python train.py --n_layer=14 --d_model=384 --n_head=18 --n_kv_head=18 --head_dim=32 --d_mlp=1024 --vocab_size=2048 --activation="swiglu" --norm="rmsnorm" --norm_place="pre" --norm_eps=1e-05 --positions="rope" --rope_base=10000.0 --rope_fraction=1.0 --qk_norm=false --attn_scale=0.177 --bias="none" --tie_embeddings=false --parallel_block=false --init="uniform" --init_std_qkv=0.0247 --init_std_o=0.0306 --init_std_up=0.0353 --init_std_down=0.0353 --init_mimetic=0.5 --optimizer="soap_variant" --lr=0.012 --weight_decay=0.0 --lr_head=0.0133 --grad_clip=0.5 --warmup_steps=200 --schedule="wsd" --decay_fraction=1.0 --decay_shape="linear" --final_lr_fraction=0.1 --batch_tokens=131072 --seq_len=1024 --doc_mask=true --train_tokens=312700000 --steps=2386 --dataset="wikipedia_en"
Each number is 500 + 40 x the weight over its row's rms, rounded and kept within 0 to 999. Layers, rows and columns count from 0. Numbers have three digits each. The size before them is the row's rms in percent of the matrix's.

# k: layer 8 attention key, 576x384, rms 0.0247, rows 183-223, columns 320-383
# q: layer 8 attention query, 576x384, rms 0.0247, rows 184-223, columns 320-383
# v: layer 8 attention value, 576x384, rms 0.0247, rows 160-219, columns 320-383
# o: layer 8 attention output (transposed), 576x384, rms 0.0306, rows 160-218, columns 320-383
k183 099:576545546515439483530512508562501573500483519430493494454546522454488488495489515540491556453490489531491471539560456498482506550475469475502477528544615533431506535480570496536453531434480567
q184 109:531537430509575504482551504510548465515448458457500446555523425456502454512496495458560480496459473478491498540540460472566515513504500440519499465504517560567503413464417501459447546510526549
k184 105:443557491431539515564447593490538529506491488488544523541527536473509470481463448504539523496505497483498508463543530479474537516502470515473523518521536504470546440447412499537469561456484546
q185 105:521463491503522459471559502550505528527502490577556442558528496534490511476493440477545530504542510543431438495513577510485528454460533566557497487492414513551448407422477532457576503551523478
k185 098:483485527461497519544479585491575546482530522511484490451540527570478446451527529516540452447556536485447558486541507478408514504558494545467525468541530469504531468473554445534485506558483520
q186 102:486452462482444435469500493436450537485497501584515516510542486492480451529464531450491531438478498475517559430451517499479476495442519492535485453418580502535543504490483551545511534530490529
k186 092:473466541444532504493535446520490484526457564478583580514515448417532497540489496549530471496433484434419529490515456557584498528435483456499506484475505469520514483484544532570471528467536460
q187 104:496444454507483450497512487553509504462513503456505534454540495444520498494532536504506513542630485451585493526490493488485469569501528517509455573484491508537473483474553474525519494539403463
k187 098:462485512481477479499499531440468516578456508458473517483498505591543567622457465500483552467522532495519540472528567564524519550528515415490463471563511499552524436471531526513574430481488408
q188 103:477532513511469458497552531499491531466476415516578559529458491505440472506475479498506484460471442421578511513469513441530559480500548441530467484500535505566442533463433496495511528542475538
k188 097:505505483563464461451519499544461520448569461535545526512458483527469519522519486521471494479519467480478551530559423467512543576462536497510529514587574452518530526460490462585477510473504554
q189 101:522526469555558452445518515543460546488508551479492467498470565475454525478511523521498579465491471464484520513489474563443457474571498580513464523491527523567548518478440489512500553481521535
k189 105:530546442506500444520501468571446538482505491502505501454500431520468489463570540557494554527526468462491430545492469451534466495508464490515529495473517515543510460443459556538501574537444512
q190 099:465527552496505508511450577492491478522437439482460483570499494481491430521454537549486512495471463522580481473562489505536524509523539518581534491525500547483435496450515430502441502546446488
k190 106:487433525517503527463469513524512462520485512490530493496482476496467523515445492539455533471474479483490480529523512582530507520467578486499470471501501469503497488418587544523433609474507542
q191 106:541485522524502470408481535533492516485482431496434511449468481477444503489466500486449479511465512471534456526476470507408520503487525526479456479551510495541554544489432483528496524546533469
k191 102:466502529524501540446434517511527540444539476531501498462514504450476556503520551428454514607508467474497462536438432548441481464482541472422523524475585488529535500476537466524471510560455518
v160 082:453472462418489453459510540525482528568540546545552521539468513515409418517517506540536527476570529495530448474538554481492533497502500559510567502494526469539467534579491536474514518462488515
o160 096:511527507563528558461482537501517490527442463544503463456539533561590481479473524491500443507477498517492504478451521472439435578493508493454498528486501490472471517491555416538485523509426489
v161 088:435548539398516456504541508486498507557564460494503510524395556551533472440555534490539485450433519518409518488515435508423433481500571477544511471540488498536486485454459529482482555479455503
o161 099:496502495581546555544515508455506488518477514520466543497550523430538443539495516514493484526568528495489513514514543530577476561520466527524507495457502494462569508464499406500497513480483503
v162 088:586450561453502478481460513436540447439472435470486459478510476524490496505448562462410564515529473454569541569555498517447471543453553421534496506437450516508593475518478484479487483481463505
o162 100:414533483471512522496501440575519522578487522555500529533398499431480494481449433546517547496526493518489496495478524553532531393519448492510488499584443519552502466439472531536539452464600452
v163 081:533472536498475509482519537492583462510527506535555485515505508522566536547459478537452468453480515524490518579481530571508430527515458497466474507563499563506528488487455464522506498555494528
o163 094:480458490480500500396456502572516539513494450437540469443465517494433511456543538526463488489453575500525445439490472472465532515467479481460513543516487501571458473474508503433563486469502507
v164 085:415459522501533496488468444530503563461459530444470542456526525493462501526423470492522552576476494487536543477518470454577546493527489529467545519542485487419553520576550473498528500514550519
o164 104:554457444518456460514528541458460486548513532534485422511515447560482491477517493443519499442514523476451495486529537520478536513426506540496502445510453535584487561456418540481600498526525480
v165 078:488603456410532519544540541494431468531522509510500541537570497486502478475431460505515454495453466512492508503461455495462439509499420556498484482471466537481503450535491496548474566488505540
o165 093:507454546546505558471483433489516498457492475532487477453548453478537579474557445426489524497501509566504542480480427454523573424560624480524476534541430460516541559469491450471482470477502446
v166 088:504519589519560464499446474513526521475525488463459501507482416534488505451465448544514479461412478574487518504497508451455497496481478476505491524492531499516524503483486556544491476527555449
o166 103:478508474435459527556513497507490461443496571571523523495524539464502474524508549505462545509510580523433535472574481496515482468516506548490535478563538500508446485505494441509443466430457586
v167 085:474466489461528434465487452529508455491475469503554536534498485520459514477536461470552462526460560552498444509530529440547494469433609500533508525525570498414513514469435556506547540522509500
o167 100:502498459571515538592483499465508579522557508541378456427504586432544456542470443449474508500488414498528509482438539492481453550577484485454518560525486506500462519547484479528457551537495507
v168 086:553483502483528499487489506442548479545500446606479499431462534489470522464499533542488433500456520493515508455571503485545493499493478534451536550512530533483520526546427430559511430392518514
o168 097:525484477460491508484480496512506546562465565423534470447512516561551524499518473466512534511524550420521481524452465550435542509502531525497467526492423476488477512476603504555522578526505515
v169 084:584518573398564514520436492508573552472537506525534550487419489473536467485535443399523441473510549563428500472580523488483515463421471522486514486420556461534480534516421463449547531515492470
o169 097:470519540509510487504487479517507503539479454458529467522521538509566513593535564571478537499514431479503465528463430447521534566575521459514612574538480462503488533471501469512447497539448500
v170 080:458525389525474515492433505526499483429554489505401467456502405503487571563524492490525552492610440534530466509532500470502485527467510519498489550415458488522532521484537477503509536497499459
o170 095:473486500516556486513552568527479493531504500495588490570567537498544426475443476464467460476438465569460506540516529531525505476570494466541435438542484519460536480514476531550444492474462511
v171 082:578537545511476514504507503490455508482486445532598485476512459485439541465516449579485568499407609524528507450473467503567484422497492552504480507520527551487489471422498495496492456515515477
o171 095:471512554511533504514518490449448485500475503447477470473425518436494533556430464430554486484497500519531487592514475533440436455475493489446450568506510491516470560577522448584481514482485440
v172 083:575512488514562527455495530510526481491523487499484458531379433489505530445521530489473515502544519477447507484508474535530529474460449521482483510509458484544564485470434496511505553497503540
o172 095:452482455455493522485503469518468502493508567531586514503512537499498482544504543547487486528490511519589445509500444387443503506542544462515500534441513587495493455474532455528474409520505463
v173 082:546483468505513530472430524534482540527494549459518479545514512453468469442440462390488478523544516493531489428509476555481506506455487522507483515450508540538477466520494499556533497402519424
o173 099:504501540553541459551587550449464486450505477454472538398466476487553542524539541497480476513527437509489535516519562504481486497533550403477522490489449420529487507504485521510499503534550467
v174 090:393536485436530501497477563462523551525486545511508538517474564465519464454424564495471550563505566515508430534531538543451531482496508497512584473501494435519562449508511542433462524484440530
o174 100:492534484539483482493473382506425503521490428494490553480527542545472487460536449452487470441461460511516497529473451429544500567539492526542517518452604498504485507473461473495504572503537454
v175 078:500513481514511573538489560456454528508451487458528521496532508492509520494503475424434555500559517571506474476527478536541529535502492483422434434439444491483419522484499499531394461493491485
o175 096:489481524492442488413472466574457492470473460506524472512487499524520513530469429510553452458491522463489552505525559530509453464504501387543567583487507445533510490547458530514565536513505518
v176 078:461554595455520519592479553522564522542556480494499498501474450424467517474489501491513509513447551523490487610576450503473508491506507469547589453525587454494492548479488491488467454497449492
o176 091:521549478541476457454526537456469506558418502525515503470518494564536463459485483505475506491496433501512458470433481527526468465492452409508516503464533540547532483553447482608547527502526505
v177 081:531426546511513491525483471467435527420491476454507472463485451549515544396495466501469512515493457487503573490560599476516493527486543461528535552498473519500515495532534425551431576516486538
o177 097:462536479490404553445589581469567540524509414536480486482529508472482463562564527463530548480480508488473453525479507510470539537499504472478508488467449478502397496494545536462594500468537478
v178 086:429468527485422521544464481589512462427481490440476491495483535542448499513485571560517473516503475607464544486558509558498561514401491507466483476501511472520514440513474469553519492499550503
o178 097:512537563495500446528512598493553530539495560506416545529524457474501505540478496460496546478445455454460547506514473465558431464618489525473521491485467529585503517496502506480466556522521543
v179 085:519497510494522529533502485532451435489542519431457547504535453458491484469501418553564539535503429464483496515434437483543532483472489527511394538446506486475504507475518569449512536468547491
o179 103:483504432538538616487512444479499492508482461552558494477461577476488466536491529519496471528484589485543515559510503519454519512499566488522549480512494486530542470518471445523477481494522510
v180 086:511485476512530526482511528466503479534517430457523451523524485500530473559466460566544550510435470497569510562477488513544520510452460475382551456523531474527472498509512564531555429534526433
o180 103:542489498524436519487469487605432463505482550529491492466490465517424510439421547483438466446516488505465463422513504489470473468548563533627519502445482470450466510533564532528488596442543593
v181 079:459563575429504472492511487506524529472502486515525488478508521535463479539493529400529499527490565587578481527515472488473499476405491505513559473453504445391486556512592574461513487534554520
o181 096:508432494537520535540480425500479552519483524517509495499470451564530483519509471615524431490507446480472608564442546517514542501583539488486464516562501512466566461488470480544538570521447441
v182 081:420451506531525476497455509490472514517487484442485462503468519486434481466417556515585535430522496431516482444544504494516528520535483533516491467567504531534439459533611504489532488548509509
o182 100:512414457574456526528545484564533507484477520500440454485491483568563399507569533463532482498446551553487497536492486528459391551507499465487449537480571493521480551572436468505490463470523512
v183 080:596482498523505529477517453477458507545506464480499409558482477533527511574516506552504490463476481534614454529590393421508501544483549488442491481533562509376520497438549393608467507533498548
o183 098:431562505463519467485441474481546557483540525528530534470512541449487485446499515570516597542504519432424488511455493527492497470517464502519543489546475467543481464545483472433590553500543481
v184 088:439471558514528451539475514596530497527485540464519447473497501523578455451517505475490558485468580556493478478475522537461496558513524501486504580545500493417472486568568529495472498485499540
o184 102:505501523556513513462559514398463476456509501512513524526493458529490508569461463551484426462519490473566488442485559488506503476472470452526461434470499534458473491441460549471504524529459450
v185 081:476517513414462450486513594476558502507465525407525479534514490498487531542514554472524515536474565501514425486460480428511514467489529471482511552508561526551520466524531457486497467444495472
o185 099:463481443575507482476518455532474538532533498536450545511507474527550425495446497595496583523473432507545516488500588495541489540511545527512515518535496518489506547513490514482510502544513507
v186 078:510461487455451444428493427516479522428522447516518534465590502556472453505499462554483571508484437507513422486493505579473462553513528570515519496566516435564463573485468527482518451542552472
o186 100:509474545459535474498474528405513510509479496479541458489489504508533538477453406496465449488479521468494525439474503452488523395470419487523475530466529577483485432490515499438520523525459453
v187 080:495487417535500457435474411475499505506520502497469462540446478477496435528575539523532463528455457521410470449535576453522573503556544547449517519541534479557476548508592486474531455441511544
o187 098:569523501519540465519553480527493509515479457484501432449548456509491547479388493566552455480506519484598480499475460548474529544527475523485518490467476554448524513522471498506488512578506490
v188 085:513575487595507532520529455481440535506518452505526481492541518509445467431512584527528542481477489503455499508492515535521482562427572456533466499507491471529481506459486486476529514578474474
o188 101:518482530446481521451536509522476510468500535524531516478440474488502510519575403477491540491455511493517460507518493480522581514466449460482591418508562544477614501498523501538530458499506505
v189 078:487515505489524469502502486526535540484512454534486507492484475479521518564581499439531524501551470464515461494441452503460572550533464461480444454506523468535424468531504453509556494514544427
o189 090:490422518512459574461425521522538430592483479488535578445557463556565492487458482568543542527477477443528495427503483503507492456459520452583516556456577506466534495480556571513477475499436497
v190 084:530415452553519528471519548465496545520485453457530483477481531490544487494521510492479481475584455446546560557474512508535484477572501438509496492466489493561486500490505418548463486445485433
o190 102:462488444475500537466446447507496519552570463480459451546444578491499558475433500499559486556472631502484450431511462540495490448421479486487547542496593446478491450587518549449480432521513518
v191 085:435427488537479494497468501519547446456535593492458490533492479472500507492568507464523505530462444447526511519482537494496487501474497494569467499517534575539469497532479527533466554459518501
o191 095:543493480545549495466475522543552532477485471566491507406502471549462476484404531498503521444493521554417496505437532502504454505484540534480443475500513462491570496577487493470482506506512494
q192 106:477487528515494476515498491511500464495533466482462554465507509426503484512523491511513504481558487509463438493439488513431457483494545463589455406571444461429496537486517472463498530478452464
k192 089:475422409474548469530448466484525503496534496534530454460474501509536483515455477474418498495433550507525491510446538438566591427509485519501510435584451513483551448451551415541436509428547378
q193 088:474528578534535478492453473464523443544494531561501448514459470514480573532434444487524519462496464465490477488469507458511486403446593521487516462509470489453508557438435552451537428481432513
k193 089:582498484490515422542428530543539542462456511406521525507449534479499538554465530481523477533483444481486462533539536509548498448486472513508423467530524486522462487513527557524500526578572484
q194 095:494531505538518505428414504510556516551498448530527460488546495511461555555494501471473493512518452460550514472533480440435587437536540470527477460491473523451519536471455477519618516460500518
k194 090:497537453528494525478553519486516498542488507450524544485532454526549503555472511461517529485471453550492516576491530549554559554523505522490584531542493509605470484459409459480437489399514488
q195 098:590544515517512525500484500463460507540490577492507514411440474494446486593512548501510503482483495567520527479520450450515531490500490531516583475540461471422582527483526544562467489483547510
k195 101:531492476516428501499522517450550478481602498489504535506595515543494496519554473459576468497509513512436502503478492520452476525511523490469525505467525545559536504525490477430479507442479490
q196 099:524524493437485509432548512551518521471462559460504468508532549457445585512422442556561518465507523472518574412504464492521468487480516512542490573494464422561488466542460550477423517475492490
k196 106:425491483464468455520601509508563479551547499517487498492529435427522441423504531511435476449431532574510568507553471574491478524539488520469530474469414504466550473475483418532528494534532564
q197 101:622515556476545487485420495487523515514513463488530492493525466480507421556490527580483464536540458573501471472513488476516463520481550559496495447574449497499451515494378475587537515502492510
k197 096:550535549509509508455506473502529416503414549486518502498502427567512550538550566490496519507471432518485455537481552516467443499428533585514561487478510560466514474491531447543577485560555491
q198 095:541526471501486479450557506571522490466541490555514494577527486508437525408558455488485556457524519481564535496495425455505517512520516498515552515447481450559523500466393596529557501480517501
k198 098:439553506521519568512480584525475517499487530519545532464479539485541506570477467474517466385409488533484502452460416530465445605522508551486524512479449520499545514495459513470508517478565514
q199 105:442492489464539488519471530422488440454440494551514562527529580452469484564449490458521515457484478488486422471464634521536506529508551451525485506460566538459566471484527449540493481474537429
k199 096:508596464446520448507438504504450487514426533561498459573457490464517483473445571510505449511535568515515457514519490510451589507500567400510465539488444449481470523485468536452543462518440478
q200 091:486509502486470517406482518544447422500459493473518463568474527456465497476579526437475534530475458494451462448527504531538556462546477489552475451525518506481560568476464511473509483534543526
k200 091:477447452447495408507511506497517540501517482477555464535565507507537592471461528490534560529526516577431566441497521534508460461523621488494481493472471513518515460515550419536498585477503547
q201 097:452458422509600505462477514509551476522568500555478477504508480502603568554535477532463466528487506513536443513435506519430487506496491510469508481509445610501440470541555464482469478500431475
k201 095:523447524448481523519414488532522476501495471497486509448493536513489376530506542471544550502525448521454468523479541465428552471435564477497503530613490466441478515476456402536500441518483484
q202 091:498516474501546459501518529528521578484504526506571496508534479452468498460448428527451539571449616479404496522576496523515581551548499532494494495398477494503427452515549468499529459574496519
k202 102:471440451507546445493482534476396535513494519483452485497455497457544483509466455501528556446494517512480512485541508512505534442482485431480466486456508401489504530479514536477433495532560509
q203 094:487428524500471495438424546498496553519444449488439512482484472522462484462512568455474468524470571507477496488456405533472520476570509528462513519470457445475485465544449508514572495502540407
k203 091:390518487536403528423529497475531512540496516514532536467450526516494592502530470551569462475508538547453502522510472495465494565581513500469498485468511461592527450494520420456504516546534507
q204 098:587428495514442489503552492544465515477481476496456466449520515502494394526488501436540469572575544442437493443489527491428527515436467552520509512471462497435434572497554497537498518485465532
k204 094:452454586508429484505513426569444423472565506515531525486485600462471513506514515506569515463434439548453499504503498502510457500554513497559518522459543495465538564461476469507530450537504523
q205 098:479495454498516544487454463468495440549523508525528524568467496486490528511509484506442473539481468474500524488479446466505493492478524512534396486479563519480427557538484510463525560473433476
k205 098:498460561500503519496511492497517450461523530497564515532479490520485559525390496481520554501536467561487538461473562435493491528429494500493565595521579516474504408499425525442460511460537514
q206 093:546498464516519409561450494434558492520487501524441553466489507489591514542548547423457474427456500519531483520460523415432498521484496511526490524526521467539448478479480517525496544542538497
k206 090:518545457446458530490400480545486589441495554488568462488429541453504522522509571449457500468499576480512524477511511482496513512460488510482444519536540527482530541479539580473520485474410468
q207 099:504499549437537490562486540496476530421506483507516534372529524440524500551610447535500522514565506483537432533471434492505548553501510503483410516479426545503479511485461486575477389463477522
k207 101:482478525492497588468584480544441470488493527485484578400495475512524410513539424452492521535478493497441494541537524475495477516438504548539500467500439587516478486402494426498411409581469453
q208 087:507517467439461553511429506458533530568523514415477517506485478570475461488490565526439530521520405492522472455555419461516512493534569531511526523514455448529517489515450543484536434467540484
k208 101:495516523460562518481416465505476479443458467514496512427501526542476553544501482503490426592556455474521513501507567467497523514518496569521556478502480497491416468494555420456462496581438489
q209 096:489531538506454474443407555473543482544540495459541525553481436506487547544439503497477502439481463489506553465515471487477487490480506484463516490515470530455469507503520558533592468482481452
k209 092:498564531474398478536503538409518527493463464510461489484558467495507476523490545536508571519546522510521533590523509535558454541457521559472487487470499488542546527490522480565503548472458567
q210 094:501432524467515494478502599521495526464533468530476481517587529448494533476481527445548533528457477507535521492443524500533516512557550523412481584527500466521503472483426506544517481463554549
k210 096:473438535562445569502518507499501511472464484505468465542454494447529469540487478520542557476490481502478505467437423536433458542485525530435492445412483518570503559534480438505513521395495552
q211 085:560538482546554544522503438489465498446502494479444542557441502516546500498583537489487535470516496491489462414586561513592568487534437525512476468517507470441511500509476499550433461494507494
k211 092:475529464552498528509512489486480553452459471542472519543553482568498517453530477476530465537518474500497482524467547479473483509487460521547529515410457570449498471499560514397464456511521488
q212 097:432479466573542495510511491507485539449523471498489527469548558504493513471533513457553465544424580493427463560479513553455492491454435506492533442478497513487462455488586473547390520479530466
k212 095:458388492527474446542444510547504541502462417483566498494526583461485487552495504507456504454543475470570454441524569518563438453518529429519420520489489431450476553506513584500484496503472457
q213 089:451485439549564481506471510539481488542503500514488423521472533504524549432439546536522513513519528430443516468534524436538467475510434467547407427496545506557486480488432518475497547513534466
k213 102:489485459481492487502428510523493451481482450511547486536511493466531484545382607525485500516513512501537561454550560518490468496558509520537498469563501513423543447472447491450433443431494501
q214 106:484452535523450502475497442503489514460505399595451444450538546549601517531472529550485520506549463498491365501515506530456467473509402530506505427485545510493474426443548581532446543517518485
k214 108:482530510540499492473461448573512485498507489504503479494537514442439512493475539519505588575414436464513416461531451515535533476513572532507504534494536462481451488568496495474497560496515522
q215 101:534524495436522518459537472532501451571457536489533452536525552487498493426457467532517529503499492500440508520402475521578521532563514520532524425477462468597565456487534574484516539457482560
k215 103:478513515528536487471498526470501505507494487523517492520521550466550516518443466609505484480505503521436543444474480509542383527524476580539556493489421518517540492468454508481550515509565522
q216 102:574482493553477438600536480485490414534512494437493471499538474415475492441438537512479488455502446474451538495488460481528571445515542507521488512509482511494525460521552442440492550521516544
k216 098:504530509510408460516544557469517509487458483543460531521513425416467496525542431529519474540507457525501478572491489503444492494485458574461506428445486501574489406426456527459440476479485479
q217 103:538581507552477514464483545460511514514514477489476468516516460498502502493486470439483534504563455427531479463547484533563509446456471482524549508450610544470461532436442538481586477480523572
k217 097:592526498523485484479483493494455539489464480497427520597462480527507479378492486502494509488451521544494518525475468539514519573453563462542526449495510533467536526489537561509681468488504519
q218 104:473515561513484480529525497534471427462466544487491546522483555515463471455499484490515533506441411483505507486447490522499542488524472504537462423441491545521484516472549504495487516464464532
k218 086:483553475523532510462476507443475511503513498429476595524519515562533460468481553468550474552540522551512544544495524441565586497486498490506501511559558488452546538462500478443545495533466528
q219 107:463492526439515531427439520484513519556408428494462495466431546489468529490437461530461488499481472488565476532477565521480453495527450542508496390522536576509437598418458444460551517461488473
k219 108:483480471482622549516452478499526585514497488554505546518503535505493567492489507459477506538511552504472508425505597439499465484492498513468528493552496504431569483463475542438412529466447512
q220 100:523529487436468514502432504473484512478497493454569527630460493483454465537545527546532523499533556471534543414483491467447458544547496505533493504545477439521469486523498453512518509532546505
k220 097:418551463502555492446537502536498456605485502555538566579500538386516493458490505479524501478492478515463459509540528550416448487507512558517530507586488488493551461426477341473536516510534571
q221 109:452570482483527406440482560557517541522464488487468537544486467481519534441441484477542510542582489496452503516492417512506540518481514574485590422481558491614474564514544410517507506510563487
k221 102:454543510520429505499540576516570520509517451522577571480475525476480490492578538465529489429480542491597479526545418506509487409446499468458504471477468492495527522471453504463539456475542447
q222 094:458534494428566506545533499477502521462506467540516569473508470524504491452523499507534556564487479472533526450527553549552532514500491414572515494488567543455534503508408541500418471531497503
k222 091:496526515542494476472461546535483516551558512555638500558541498566496532467519561541554489464515602528603497539596483497452463508466443568529497581579492577536450499543509453508532513427466500
q223 107:539492513542546480476550492470440513422557423476538510479517484473508469463522385493431440539486542517500503495517551491528480552541512498544451440510474487537506522508434463525493512509513470
k223 104:421483577476510533500574475557484503493506548592580505458522516479498537540508515447539501510538508465537454408459545502510487528440555588533525509438537527515440473463620509473478519496512561
v192 080:483580429554492523482480498445426485503494454399504478517536482476507505495497504582520447529424542529445455614461491547521530531579478563425455519519472536522485580520496578501542467526480547
o192 089:538468528509483491466520507439544508477510502489456493522492453501515491490516483446475464476492502457534444506489574535444451507422514469474440468539594515455551496522453461543491528434475430
v193 092:501462520519425440500509426474500403528489485528522554506530505503464457461552550525545535510529493576505483467533521491443525471472512405543536517442545419486502509523522438525561548528439474
o193 103:519473511485455516519539480617405510394506509465505496509471538444476526465548494538461478508557555503583568487505489455522505526462477453529504492538426531509508483460533492512478491457504559
v194 088:478461437547570485491516480571459537411491463512510465556441530452497476480493481453552494434622540464488503457441456485465449462492484512524517569507422459449476478520546492487428503552504565
o194 099:544562493489528528563506505552530467575509549573443504511436499561457520527435524592477469536437483500516523558456512523465537508436554548487553534501521514603589497549469485567492552459499506
v195 092:542549511464586546574453508470454557453470472535522526578553542516515479483464523431543462567512530536523517443467508460562504433460495503523534463544455539482479458428475472490513463472457498
o195 104:476501501502486481456547550521510457559494552491582464463465539497529502553440507587482527449495498479489416504489487494511492481493438554518587466467457513429485508510537516553538476442535521
v196 088:488504471497511478524486449525549581478468507477461415522501511461504557530534502530450506508507579458480555481472478535547483489604492511472448523534444439554464526504470505450528552524514527
o196 100:542446640530460436526511524482527482477430556491468548494500481464496514461452471555546576508453527502445456497503461572471470512437540552494373474469408496507519489461461503523442496452461539
v197 082:542446531568481481499540519495576519417460506500453567610520536472478515543477528536548451502514513543566497445501531464453505505463424563402531500474559473459476510509532533463533493500545565
o197 097:495551521435490480523500509500413515525545519491526461564523504572440500500502541501475493556498548456494471546505460477513463500494410494510423455509452488533492396505394504515452500492474481
v198 091:513531482507573529537490529550578551502494497476526533424552486464531484535515508530471532527459499552462520540524511471378479506518487482531490484441526555578454464479458501444439453474539539
o198 104:466502571483537506427474547545502533459459456430488479533571533489414467520455453366465524512458503510465497452523475504497480483560459524487458525501564448506451488491542561558546519491522489
v199 095:485443494519550464479481467521489502481460499580502505537519568445498481576497501534479440415618449567525463420467605516465517434519441442505513492542500419495477489454530502435498519544462468
o199 104:459570501526482495538553515570503523484540517443490525462495505517449619421499514447501544494567478509480481477477528457519569470489489550588508565514511575512506448464556477552526534529484568
v200 092:502469547444438521518536546503522466530512557448473487504505498495478506529580535539501499520396450511511490500532444498518514521539465550497475434433524490522536432524523494543512472465516579
o200 099:487468476505521504547444405439480499513556464550479513528444486569551487526498499520492500473431558516480481473486502537551462516463454438506443458568540439432424530542498507542515505523455420
v201 097:513549440537444477477566559499517453480496545367484557552463526533585494500511531488523509573496508500532453580497447508506551504488469531446529505490506459529504469515425535490441511487563520
o201 104:561535512522443499506463554462502528544433465563484409499484528482527496497516556514540434468472517446434502529505590450484447434470450521503472513571551541462515556475551468493532450511437472
v202 086:519391478537433499465532506456523455498503432490453415463484545531487550489496510506540487490577482468543481476487509492560545400480490542462569547429482493524466531545462459467483536518504431
o202 100:477535529481522494547449502534530545451498513511458502489495567482581520510529515546439498435507509487560522517520473464499525543476438461558496486495581482528528438528541460514505515539428459
v203 086:496490506445475580488578572437479490505567555505498559582531564445510444445526480469406500417435556536539518556546436524535489541493445546507441527580484456550530531506420489510558457445553544
o203 099:468501465519476443498561448484547534503431463541503466525541510548497487541437500572538542549439533484465502506488523548477497409528559559442496438513609506405463491476571516513466470499489511
v204 080:525440515467540490455530477516502525533495447499508482460428487485470469506526425487500525582532475496529465489516479504548548411487528441575481547511459528528503514464497524499523514520433438
o204 091:473442506507525541476458485506528528540544472526485480547514520470438582393459484444466526482494505445448569436498530548473615501522472479494483512476483518495552404511483515415457544492480494
v205 090:474493514495461480463500498422494433539525494480475506450486536526494534442578435490506491488535502520464513624483418518494421505503514537528453482537579492581492492527496508568485510515448481
o205 100:476566566537485601523554479503479561448442502482554468491510518477509464579490501545494465562508535448511491504497533460434477448504516400472446561443440535485445536444508500475540498481466504
v206 083:508458542483578490526481483481548503510430545587542441570506498592480545517538456550514520559600498413476512431536545465466436487601472469498384444541486489513407557553481545470551463527462505
o206 098:487550455509478546542566542506414507540521432454479506554477460531457439556512442494505532455429531505468492529470486474456517634487509538466539569490524508592552419523438481550556478490500476
v207 083:523513507451523453528443513421507493490520460526457502532548498463438494500431547493525566498499550453480489469520494487508409458548514521491480497541513602498511524533534508493452474503496493
o207 095:557479486500461576526550505485538535461593496546544584516605513473548474502425426548526465558407444487523544435577499470499564479511488403508475482477455504458559357456432569506518505452520448
v208 092:523455461518491413546456476459476419590435413432509543465454509549543489538525454454512521471534487545466479435541594358511548454479534462499501526557503420455517407471535458484472574490526481
o208 099:466574490454535457515533574539490546381539537538460535534476524475536562521481532575431472491527496484577506495530530550492512457506498590578544495528481522554490523503488587513469510496570461
v209 089:493530468564548512562399491535562519509504502539517453513479554544543569560508433441465531499532532459475551482526428491428435420485540472527437492475522552440530435539495510518477587513435438
o209 099:504473492494443526440502529491488485507489545514423482500473476487480453474519553538469547472487385488558564483498519515452476554493517488500493535463478529468509471507569477486594511458533557
v210 087:473529439524519522512524555446492482549487504488421487535482436520507487497432533572504503476518515513529422477563460541477589547512518530460485558475481497523523516537497539454552469483458546
o210 096:446521508509517521570490437506565580544493427522481532506448497563572530479493462508481484509458598478514500519496505537585494506417485485462503516515567492537501518516510539542520557468493527
v211 081:503467546536486531523478535536423447504463551551524534514511479523481533554498462502513515540495389456513455566414571527423478507468532497483509491449539508516472514516436517459502482487507531
o211 091:592513470542458488490548527503539526509550448532527505549512483506557421457512439481470447492501528520562536478556526386453454435519435544550460471511451535530553499440538492508478544490479515
v212 081:447589503504635469557524467488482486434468487573520491560486557455496579441434497472479460492513510525515520480420568485423525502491449469482524527504557514513530510470493498478462487525523494
o212 095:551472479473461476479485550531467443529511538442517476451523524550496452525533516462497484526545489563489475515494491513580478543556541564462523501493459540487388416558515475553524515470485494
v213 089:490490531483538477450480486488535463518524482493473532528494518427507521465422560453477445468506507566501559426558517507545520494491475489516578559591532524512458497485507443490479504531500495
o213 101:485563428516544446545551518426446472413480531528466479534482548491497510549496524546549464472554454484523465555529512492536442477415524587486509547453453527523537517497486481511466552476512526
v214 087:480470531566484478515518506518480532526463481461498522451482478500519477477558522581487503470420473487452501570534473525511482549477511440522458506403487487515527549502416512541618428394452480
o214 098:530417497411484594512522488527475506498556504509528466470493467452500436445513565507474491410514563517552517446443436549528514464496529483510494463543488523478504517520508488492456499515532503
v215 083:456469490530466487452508547478485447564510473508459542526493548533513531431477501399516526478455507453457503548499453572437485510480519449488441550514506506479452493470430518521549486471490469
o215 092:576517464501446523465505494461626471423432556495550448491474453508451449545514508544508544526519468510425524502458540481447411476527530523424546565556442428449446458506480544484476525486556575
v216 084:440557485497486538494546386454514448489446554496479486559430468510480469513542534462528542479532522460522565579501524495480554557471476510516501492515495527520473479473492501467500504549483492
o216 095:538523472562493485550523521478475486450537436511437477506423555570437534449506520500519512447460426481473463498511455540527494555561506452556516526489567541521431448529518434497464561485461489
v217 095:473531498517471520435495525441507508538566474466465483556448513455543439457506534468566519457474539501606495524485442486482518484474474510499427484464533560537552542474488516448572508450564546
o217 104:547483475551504546549436438539504495559445497575506469558549495600482436513445521539537464492477460507519486580477506493518504558468522478505529450554519476460468533491446455488474487464433484
v218 082:507533517468572462461478468510497471482515445554536530486531485536428492515487521457491488533491474498492506555516605491488560460490443463479487473526496475497529500484525553427536477526488485
o218 094:508474493486519550438479617500491518536541481530525486502501526541498566440516503440509541514524544447444448506532522466551476472480462501471526517471440570506474496477511522481512493399519470
v219 087:555593440480482520498540497435444462466513535497458503549531492543510526517495505506499463488447541518462483519459436464515456500488524456514450522496473597554445534456568513510518481458471491